config.toml
tie_embeddings = true
seq_len = 512
dataset = "wikipedia_en"
Each number is 128 + 24 x the weight over its row's rms, rounded and kept within 0 to 255. Layers, rows and columns count from 0. Numbers have three digits each. The size before them is the row's rms in percent of the matrix's.

# layer 6 MLP down, 704x4224, rms 0.024, rows 0-99, columns 3968-4031
097:148129093135093138136114119110118120084119149129135176140126143127135165136097066103144128121136107147142114130110110131160116103147149116117149138117124125141117092104131115131153119036085106
099:122188130138124153105132138124151111173088107090145136123094115166105089112155116065123132082114162137152090159149140143141144108121111096146147149127130121104144084129140148145126121109101125
106:100113138108138154130126130108145107151118125104113166110143105145129116115102132121109152097103134152126171165143111073129147141136118143135160111149100140129127094130114135154119133128139101
101:100111156156165115126115127122147126152078137107120118076175092168140180097125144141099172159153106132124122127149134123154193133095153152110088113139108128153133158122129140149137091124102134
104:120124079134148175134095136103115109079113098104139151124149145141109130128129095132124107132105135111126140146120131131140085086168155152165139180124160105115149174138090130127147128147144127
100:074096120125114152104136130137126166139143100159127114119118151115091139151138112098157102155131077138126105146126174091089086106137163126109157098117105112138129112096125127177118112118058158
099:139139113121131145145119116083146110154126137150123106107115137174119132150113141197114087140141125153110160137140133128149124136098103158147126110121180101134110138168099105142145128146121126
096:109149186163141122142118119131150141118145161125090148121098095122085150156156135172089080136117110149130184122115115120102130143080118146167136173128103150120145118167109138147132105131107145
100:112121104115157128133132136151142152106130113128125176142127111101104167116078123112101179109113116118109141158150137128131164121104091111186131156162108127099111136143128096131123116109047145
104:135107119121127132132130156145114133077117072156116123132127140107115075114086139145167096117143102110143140131079131095111133103102150159121147182151124121143103108134135140145157145123138124
096:131098158100116164148099115154118153120143162124145174128139129137133128155114083156122109116133113124136083120173156111150135117118135111102144089164170124127145148148107120126103112160128113
100:113140131128147116145119135144125121146162113110112132106112104155139152153111139060182134134092150139078135121116137177139084136123108146176131114087160089081190157112128119128099140132129125
099:185140118104127121107123144128154154131106146181126140124133154113117136144121141134153136111127127105093110153141166120129148142113116117101127096117132095126119154138163099146104163116090109
099:113091119114133105138117107143125120196123134108097135117117142123102109106130130096138122185129172128144168101132133148126112161114187165135163131177134099168116128132144068100109124139154117
095:107092146143136126128122155125087114144181090111169123105135139140096171099154120122175126109142131153115095141104099148111142144143134136142116151116146168155112122153096196115145162146111093
098:163107203094154122154071117134129159116076143068166159116128144065105160095104168105108110091135119078120131127093094156124117159116164138139118117162147092136144102142106132108142115138184107
099:158110155103151139131114142107178146154089149095124128143097126146120166136131114195169117136090121092131166148113156134130106111130052147128143155147109134118128120107145147114102119147107102
090:151125110140129110142116119128131118106114129149095112134111127146088135120177126082107136118127093126136149086122117130135179141140114146173191133163095162141152110111136180177133143116109154
096:063177109115136149147123134108111098114141142157127094141137123107120151134107100113137106104137090121089095155129162100154131075164126145121117128112136143122129116129120110131154110161141144
099:131101123158125151111107154172104146141129100153112111087154068115106101142110130164127115137093141131097126157153096143169163143106131126172173132139119176112123147153115128086104178130113174
090:124121159152106118142130120088087124095147124135150103140097149147111104143120125186120151103121152092119133114177136104096128100184122129121136153135107126127107120113131146144130151135138137
098:151103106059146153103128142161138118138129110157153092126125156092103126108095109137100099096107098120109085137141116110114089125144081122096123111101095120117132172109099104143135142116050126
183:094115123122138121108109143120112157128106128115119155117092082108114138060113125075123130139129127135135109125093126114148107127147088185115132102106101122128103082119128123133181123133113137
104:135151117164112113148127114104149135143171114110156120127141089110131154145084170151112117135156112133137131128177095121130094114168089112078131056147157153157112107123118168124127122109101136
095:139107146109133105133093163151136123161100136130070146081123160161117119119131132147125135064127149095111158137137137136119113095177133134119127111119157110129181120152131125121166127094150097
104:135110143108107123123119126152123106158129101136115127108149092134153129095152131108141110130098101136128116174129116127165131110155127113105119196095155111131122086135135144131136089116128107
101:142128155113127079149123123124161135059145152103126153118131141107110123096142124148133130102166087098115157148098098110161115153125145121141118150144148146136128139156097119126107141153135138
106:155113122160135130113128105127159180114068125148154152141156159175114147128134134132230161100137147153118100163090145138137142156107118137126136160142160107126161154161119104107113197138157178
098:089162159095083117176122148119162088119142174110127127104103149136143187134159142128144108125138115152166158125076169124120119091137102146130123140136115128108075106077133121135128116112113129
094:142134150167144156184137146137153161096131153095158139186140142128090075144117121147155117102127139149113119137157129114116130138112139110161159114117157144106136166141087176139077168065139102
101:113082110138154115119106131100118123076125064126106138134104144143184137146151079095108155127144141186133116105118152158126138093143121110152142130107132149114142096090097144130110132110122103
105:124157129132054136172105083112081155116129076125103134133127169170095123091118085090144121162113137105135132104156134160141137093068131121140115187128133085109089133109098097098143130119141106
152:153122126154130110161140086184123117117146136194113130146144141136147128187154145131135126100120157102118133154135128134133134132103153082074131138151140122125154160115140145146101132123122125
100:145163100145125124144131127150145130094150166156134135139168148093137094117137094117133108086136122165140120169143152136143149100124143137165145122131128108101128144123123118111117108106122144
106:101153106192130127122138119139105111165147103117092151107108134168115108122124088118111133161123134113141144123114138131113160136170113128130118182148104139093122145113091133140126129131118142
100:119121082120089136149137126160125148146120150110107104122150144109132195122128127115156112117151089108083138131126139169126109114117126160106096166097124123124126126126135093160134118127126141
095:121129098137134102112099140149118148151130129110154097112114106090122122129176124104102120102112098155100110061126132127132114150100146123131158154150118119097147133119119118111147154156113138
098:112130119114127082125127158138110128092069151159133110105130158119118143105117065142121136122153169172111133127123155119146100135152097100125170106092117116135112124134103139169111140161141110
101:171128126110168154148125139129130143125137097131126154125134182114149126136138140091169130126122144134117117169098113129138117153110100129117155125109122138128126131115148117118128121156125138
098:140113153120160150108125104124145169151152096127136132137123096090146154133101095143114093167141119090086138118112126116082119110117127104151098116142159125081134146134156123134118121182164171
100:135095144090132110169093110120116101123150110079127129129123099099124171128113129218153118074158106163156140116118099120157130125135138106131119163136091126165140127124121088078111139089103159
100:138137119148122130151103155145144118121111131087146095136151124126142154112119098116111135125117142124149140178111124164140169128121144106105140137131128148101100123099100110138130145155126093
102:142102113136159099163094120093131132111147108128117103113131118159120123122144116089112102114076169113091168142097094162130128131109134137095130137162112118190091092136131123141132133107128110
096:126160155097113129078088131128124129143126146138131113099108135108106113110139133117091118115110162121121183173112094137099129094107150163116146143103147112137190158170142103094139134103080073
104:110157154143138141147149163132109137175163114142170171124149151116108087114124155173125137101177143133106166127145152145116112138141100137089149094099108135141071141147130140131084134177087132
103:144133114124127124134184103161142148164123139163096113126115092168156123138142112114121171118101114175123159147121096126108083120093149147104125101156145056130130161126144151101075111100128083
099:106135112125103145070114117094133117127101086132121117099111154143121111137130092099125146126121116140120118149121148104119131136109124129155114124101129158088090169136158178119174140097157140
107:134117158146197077128155111141180120141123159126141127159152131177140129134138114117167155139151104147151119106121131120118106141163117145131152164160132120144130164134124141126109134134128198
100:159165138156126126146114123141115133134130118121125126133152141071140097116106117082098126143111100087154147124076109144113137130179131135136118099149110121140188136151159147123127100120100124
096:126109113100134130107127113136124152100162104093112110135125129172156143132097128166132169130083168142119101115119105151114170157126162128137117104129112127163153137092130140115108122128204111
095:139162166140142110112142084111125120114141129135101157105106114124138116107110177126180129150120141141099120100100117135157089125141101128157103127144085137068123130118158113085114130151115118
094:118117134122088096167109136114185154100089138165125138118185127131147093116122132131132123141132102115142183134124131130154147112163132098136144160103139128163118118122096126186125107110085144
099:143131115084149143103154124127136128096096120133118157143131149117116141139125126106155114095118167125131160154131173173160137112111126111196123124116114121137083110158152109120103148143085166
103:095137150125144131122077123121116128161127111094160107126141129129089139108108151111123142127145105131154118096101147163128127144174109127123158134135116109133123137095147085122162138145113166
103:097130128102148107117124105143093133181167158106107116116163132131156132110114102199139129122125117129139121150126116080174128096116168100123130118113138119140116175123159091118101151111133109
094:122196094144115122118089138136118131176070095133124109109138088094090161113115112160121114137152114098137135121133102154107125127112084151145082106124110138108213121158144075143136110126124097
098:138108097124149131105112108133155107108186177160131140128151123117105151104111122125086119119132130139119146127144094137150096096098146132121115172124124120117122096145121149149131138112087129
098:089125119162151142076134142135136111137098066152135128128123110120131107145115144129116105106127116117107133105159114147110113085161132107116137143126086097102132121113139139121128128077124098
098:102120107118090101074115139113132129096163135128166169154158127112145070134121154151078105136145126136157127145109099119115121089118101124095131066108128136126149122138107121147112152167140116
097:153143127097182149121106143154120126162137133129120120077096097104152170137144168062125159127109086121127166170079126106123135137088108119125116147117117161106154111149146103169159148105110079
166:107119122122131129063102141098126149115111121120129140108085083118109114074124113070119122133120121131139099127107119118157115124152067178131119100100088124117086077120115101126155124129104123
099:095101108174138123043135115132136113112070143134112124140129106140145167110119152106107110110133078103137102141148120110131161117151130113154139082173113123129156107141097117130128137111155169
102:111107116149179126118115127139096123170162123121110120110126101128138108143128157152139193085136128120158116137136075123125150145162065171092136148131125123129161160089103139116123131115133126
098:147114152165149124125113135109079143111121122115127110145160080098128127112116139100106087132123150127117150132143125142127120145123132140193087157138150138131133152104133115110120119177115158
106:140130152123112118138118103133141160125120144142120121135141136118165139123086144112104109144106139126113137142102125107149081103131138133139151083153132139128102128176119102093132113155164130
105:144127108139119124145151102126136131138128116126115134120152155146140112141129106144159148139129094112138155150099117124118104179121125152145178098155159131104147178131112099128120090101127122
103:137137170137119168113123121158112102141141128150130135133149080119120145125107144173142119156137146142187109122102107112111120119111137070128129168136086139141186141142138104095137162141102152
108:067118152087116131166156124154074099149142142121112136145131084152131156121131117146120115135184144118119128151128134143152151088103146112081124151210122123151096110106104135166128128163164129
101:154151122173126121139095133077153167087125139129097153147121115130149094168160160135173156108147130147150174141122108148095143085157133117130099098136104120121081105149112131039145110153082133
103:141135144102153152100152097126132125165091123143121137123130116148119173164103131099133104121179166131116133123097144115109119104103096116121130084128156163124131128099101147134077118169157130
105:140109087106129178089126172084056118127172118095119107134097147158136126148162118130119143121128133150163175118176118139120116126100127118108168138109141167110115103144143129060128139121134140
064:166105129102139159087149123122115125162118058165152134118130130150153124149171149095152121108113154101145154114112136115118100147102115134108108127122106141101177159175102139122096096153156127
106:159137111100094103135147120153107142109161112127142134133102131114152077128129111050119141119112126121162156153116148086152121151101123094123113187094162129077119129143172140153125120155164139
101:127156108141074128099138170151136143136108129121131100131091139143140121115113129190113137109138108128117111094128126157114126096134130086147108117101143155126124111095131053132104154118108121
095:141128112140108119096127115091125145110123123125117124124082165092132088159147118159177161159109108126091109091101137141125122126107153131155144125137136125130129183143117111145085143074114157
100:145107128139175132092125147160139151138140121105139139144119112090090153120072140115124127133118155160155106157105104129153098142097113115129126137110166145098161107140138108141106122147127108
097:123129147131150156109116136113047151163135132114139171134104096176153135167157156145144106168115120126121123117092102154092120102120132123130089103136175136113113098160142082141137128105110156
097:106090159080115084128169170148118151153153116112123103132110122134095166126098136107100124129148136118135120116144115180143134159147131109112161148109133120137141111117143188141140108130081076
099:123143139133109171108125122104132147137106112152175134140109171119087170118108154112131155147124154145080158136140118108139133121153134116148118145125170139091173090139110163136150121115154138
128:130098125133113139164121105133145111107149136157155093142128134125150125117120165123145129142114091128131135110141132140147113145158150075133123143128100144128150163118146120134113142129167109
097:126140183143145114087118134128094168140112169129097127138127162118122109110121142140142130111134101137147151136106131112124142113207115136123096142091083138123103119122117106148129085106167121
098:127161154087157130118147122106143128054125145131124133167138140117097089135116121168159160110148086119142093080110129128145170111104112128143144129093115174080099151109135104112146118122123135
098:153132072125109155136107109146129103132159104127136147149140138070107192134140160146105138109099110143079148174111103121168161144139133156079152114099162117167130139123101164163107113077132094
098:135100171115128119119122122135081103069122061107139090129123157155132180127116133107137126126114159105137087124127116162149136138135158127097126170152116095098095102118121121114116113077143120
096:111097143119152120150126087083115114112089100170112109129127139148091099105110164112123170127118105111127105149119111082165118148119132127111138171138122118143148127129156126165117136113109149
097:143140111138124117128107115152099087107116125155077102103135102152118150117164133087136175156124141138134095100161121163133146141145158140144113149142130101129067134115149106118119117152083153
103:166166124136114107126133136147139127119116127122150111161141165119127163089153191166103117119151137177115117124108169098130103154120186145127112141129131148150101111131083116130112123076159119
099:099095094125095155097144154160092134145147166143141117105142133144047151101115129159123088137095119117107102095125153125113169146118178104136128098108120140130143103105161138151141162120125147
095:157106129150093158175120110120119123153120119135106107154144107128144130134118114021087153134124123124132109130122171126106118142133096134118105156123095092186111139127149141122140136149128158
101:161169135182122117137133097099123131086096126138123130132153090145095123124110129149111100143115132175119134149071143083160095137105134123105130147154117093095142129142129133156153131074118113
101:133163126137079149155121126131093151129124138145119132122175101129124201136102140170117148124135129114121104128157149149136135110140162150127129103142101124146157154122165116158123128140148108
103:118112134102083120135060093093153143158171090115115124137116158120156097166134151106148074120131193134155158167179136119137102097100127121149134107148167100123145134148139149134124131141151156
099:123116126115149133135134112135162124152085146125109149107149140096105108120144146122075152155140079144135112143131136076119120140102122106113114139122122126063128105131109130174121077106099142
095:124143125143110124125130126060146153084102122134125139170115117121155095128112099166101140132149160133144099121123137131146148119075058121117144126113149123164126143132139132130132125148118108
105:134146124133112136102179128129150130135088118103127105119159127129157194131116141087098114101125154123121124133120124141165129159115148132102138138164135119136152106160141096151105133133119134
101:180111142125110131120120124134109135123145140108149096107171153106127127142085138152147184109134119120139107130179137090140146133108161108058146125057141136151114143145136179139094144157153152
106:086154137101106103145147140111133159105144109143121118100124142121107124108102136094129181081136120075147144145134127129099136129149160091143107084141093110101120171142125164139107151076157144
104:112166142136143125131137130143126147181144175091143129133104147119104098121124126095133166149163137123144124132121121145129163159099127093141141140137153156144112165137110179089105113095096131
101:115121134137198130138116134157084157105142130111156128175143051147118186126123132128081107123107132135138119108148136088116139119119113141128116123083157144150134107128146104153104093123143102
099:153091137100136127122143114148154110124077125134089102146126132094140061132126103137166128137122144139136123146137112077125126131146152118154179145094148098131107146127144176156143118095121122